config.yaml
n_layer: 25
norm: "rmsnorm"
rope_fraction: 1.0
attn_scale: 0.177
decay_shape: "linear"
doc_mask: true
Each number is 500 + 25 x the weight over the matrix's rms, rounded and kept within 0 to 999. Layers, rows and columns count from 0. Numbers have three digits each.

# layer 7 MLP down (transposed), 320x128, rms 0.0737, rows 252-259, columns 0-127
489484534460517521518535524504514460519498530531537491533508488498496520506547478529476516509472544498474491491467507556507489514516494490512489465520548546499506459490517474519457520514504471463518481481504505543508543468506495508500497497536522481487552468467449484524450494463550483507536469463483516472532483544538502533467486464505500502511487555503495497450514498505500501491532
485535504452475538523482470494446499472522491461498500494458475458520476510461518555486485492515477484481467530509492474523515509464474474519518482476469548500516558476517495497539483476484512502505487527479495480496483515491588498472520549514478501537547496528523551506501473505521471521536470491479516465494522589475484491472482569503479542493492501485509505500507470509497470526435
530508515512538519466521489519462548480493518519487515523453531488480507498518478526518474455508502486498458470525556428495510526499514555513507536509468527511509495486504490467517518505513527495500485518491529487482496546474507512525517502519490521471481532499495554510504526501536490511502500486497524500483514537480471499469563505551483520480511504526491524485505533484514550544434
476537502552458493475520474525491497493497497521501494461563520510499525485497504498508491486453488513543458551488496509445520461481485559496538546500513487490457489510518507490491518506518530453492483511512459497496494479500449531504452521507506529478444500483499493492514490498491495484459485490490539495500482482499486536505472507483526492482482509486563487494445564468516458527517
471485440471523462486503485458465506501517519455458510465474487467508500444471482488477471486490421477512481512489512504512477481507518461535498509462491479500444533500515488499512474530510502533509510484540492517476515488508489512482499513511472472494512491492464538517507495535487510496443525522478510538510550473486433513555541466534482478537503510448531483506475562494502462439504
469491550492510494501479492492545490501527471490462491563512484508461526485488486477487453436483462488522515480458452474551514467519497510514522473538550527501542503464521469504533465506533484548468477474500519486544494503451503495559507485484469503470485525517469486472461513515517493526497483543501516470513476475472484523487489489498530534475498545525492523487488509514498479490506
532510507507496518529487519518494537518487529525495524469492470509494459495562542529485501452562528506539505485521540450543477538520522488544439525498492531506502491492551540488516503509499490503466490499521502474534468479531445510471484504454521499509486491509561522440489537528541471494511531518531465521510511501461518495541495511468503489503511498525533529552445507489519541494485
489528511502503525499516484512503495516476506519555491502490511533480503554512519519518506463514520551513485492525512490519542509506487480524520465506482529512559489496520455530506484520520518559461478454494507529516469491500502496492524485506523499479499510480568479519512485480494478509509525507513505526513474483515509462467521479496514500501494542480499457507475543504490450539465
# layer 7 MLP gate, 320x128, rms 0.0734, rows 253-259, columns 0-127
552500488512508526478466508492436537486542499497511525460457509483477473511536515485500464498537520489527533522491519511477514489521508469515486540480490492475488501556484514520518516496520513507508513475495510496470472540515503484494497506506533543495473515523477494540502530493512522516502515522512505490488520557497527523490481485489524510445490476508496513478500484511525546546514
519499515476513480529509535464494474509484512516494476447519475492545500519526531561475519490474504472488475485488472480565473516430478523510523494464520479484508485539478484503499536455510513505508446513496496484477487484494481473536485474502494526502509546489504493513503524525473501512503505562473496483504505532486488491493488498512510495503474481499472519486480458442472539473516
498576486522484521488490517493458498555506536530512497475493487500484496510490520479471431488503516470544471505510444509486484470536505540535430522513463530503487494523500472460496462473535502441471486505518503500486519494541523537524452489523522542495514532515492513502471518515486521531497485519455510447511476447512505482532496452485523476485495452516515506538445485480529524520510
489475502492468516536509521486488518496511493495459492489495508489490489465465508478524532527444507514477461549478528496479526516471515541440458517469503474473589484489479465493497456535455524507513512510550514489501471475509477450438485484527473533499565496497498516498519547501500542430485501485485536516526523492488524509542468538534519514499508467539522491491518464497484492520484
553548511518496481487511473491510452486504469478549519458504498489510525518460523490477525500499475518491495516516501539517514504544484493528503529493495495548481484488503501499507556443480518505502556499501428491542520492502540497463491499502499523533515494504498517548474462515483493466496526482515476499458500490479497530517530531494498490503465485505497512455486508469507474509488
501515494505513560506508502526490475466503484466505557504523500527533533451549514475449529498538533515487509508530518485543535532509525515525473503459438523548509531551494502503508529474480514452501441530479518462502502528505486507485473508464509483542495484531464518467484525494528475482478514464511470513456511525495532455531504499478509527495514506538567532503525480517469501438565
510474516494513474509498507449465475514504464513496529484511504494482546475543537527492506477528513467498481501515466506466525492514509502484462475481511436474495474530490526459480554512503507476493487497522505535518497536532499475481499503507494489517465502520444497502498500507513537531521533495472519450519466498493519506481473486483480505499529455530502513476512550523509529475537
# layer 7 MLP up, 320x128, rms 0.0733, rows 253-259, columns 0-127
519526514452480557516508485501482528520495468510530497491437487489486515492482523509508475503489469490552468538497490504532509470515428498497494514439513520486528558453505486524572469488522535459500434479459483495518499516490553465467533520523512520500506463510507575424494503511555515510514466525462508429546513516475505466475476507483496553470482495511523523492572436542502446535466
515466489485517516494453496540517471492481502485468474526480470487504492528521518503483495507501507516461479519474484511468519514515531499498481496475515555514468580530495460503487544503520457499554477494523488484475512469538492494508504528538490479524494526517521471528520508462479568484488471478492524520504470479534541505506429483464503518505468508510526527516507477521474458516498
456492535522493477515496541530477501509538513489488470472452524484533489527512514490526464503491472485490473523515478490500495473514520520517520523534453553491462517520511546495512457454520466447520544493461518481507523506528472507558451479523484504535513506510543506458516565507470519532501468523495522492525478483491502509515533498488487505510521513501547492526466527518525476535492
487502507488497460484519561505462538497449496516482485471511485505485500445479506543474506525488484539524464524493510465472437480539473514494456521490498415490485494486535518482544507496544473438535519533546481526540475525481529470484508477509479504457479454494499513486508520521510455479554504515557488486477511475519528472519515514483497454505472443449467514512499478513534534495495
496469492482482518507476487576517482475526504490503471511477505498506496484512527495485532516505533512516521485483524466511527454464555467513493490482490491488491532510533550484459495521539487531499480471518499544489471453542488530520495509487523504493531544501529512534466511472495497496484449528460457477481502458482502514472506483506513534502516519501509539479502491522516502495505
494537539496558484515462516508503496500515493488517520531520490530526487503487505486489475517479482495488474584434475505481503521497459505456476485525528477514515474566518524533508545459479491471507506434497473507479524511496526491520497490489477492448534527499527495534475511504454533497503496489527561427510479526504444479531522524514526496499463482469492474503514460487497538463524
513537531507500499500496482480502489516515498505482525506489452502475454488478477516480479515507525460523485518489456492491481571465478512481484488515495472468518495537487532477462560524482506481507522505526510507504500508475505462535485517485460549501485499505511475545500540524530519514502493507518510451515452536489519492465490503529519520515526498499506509490508547501484503483520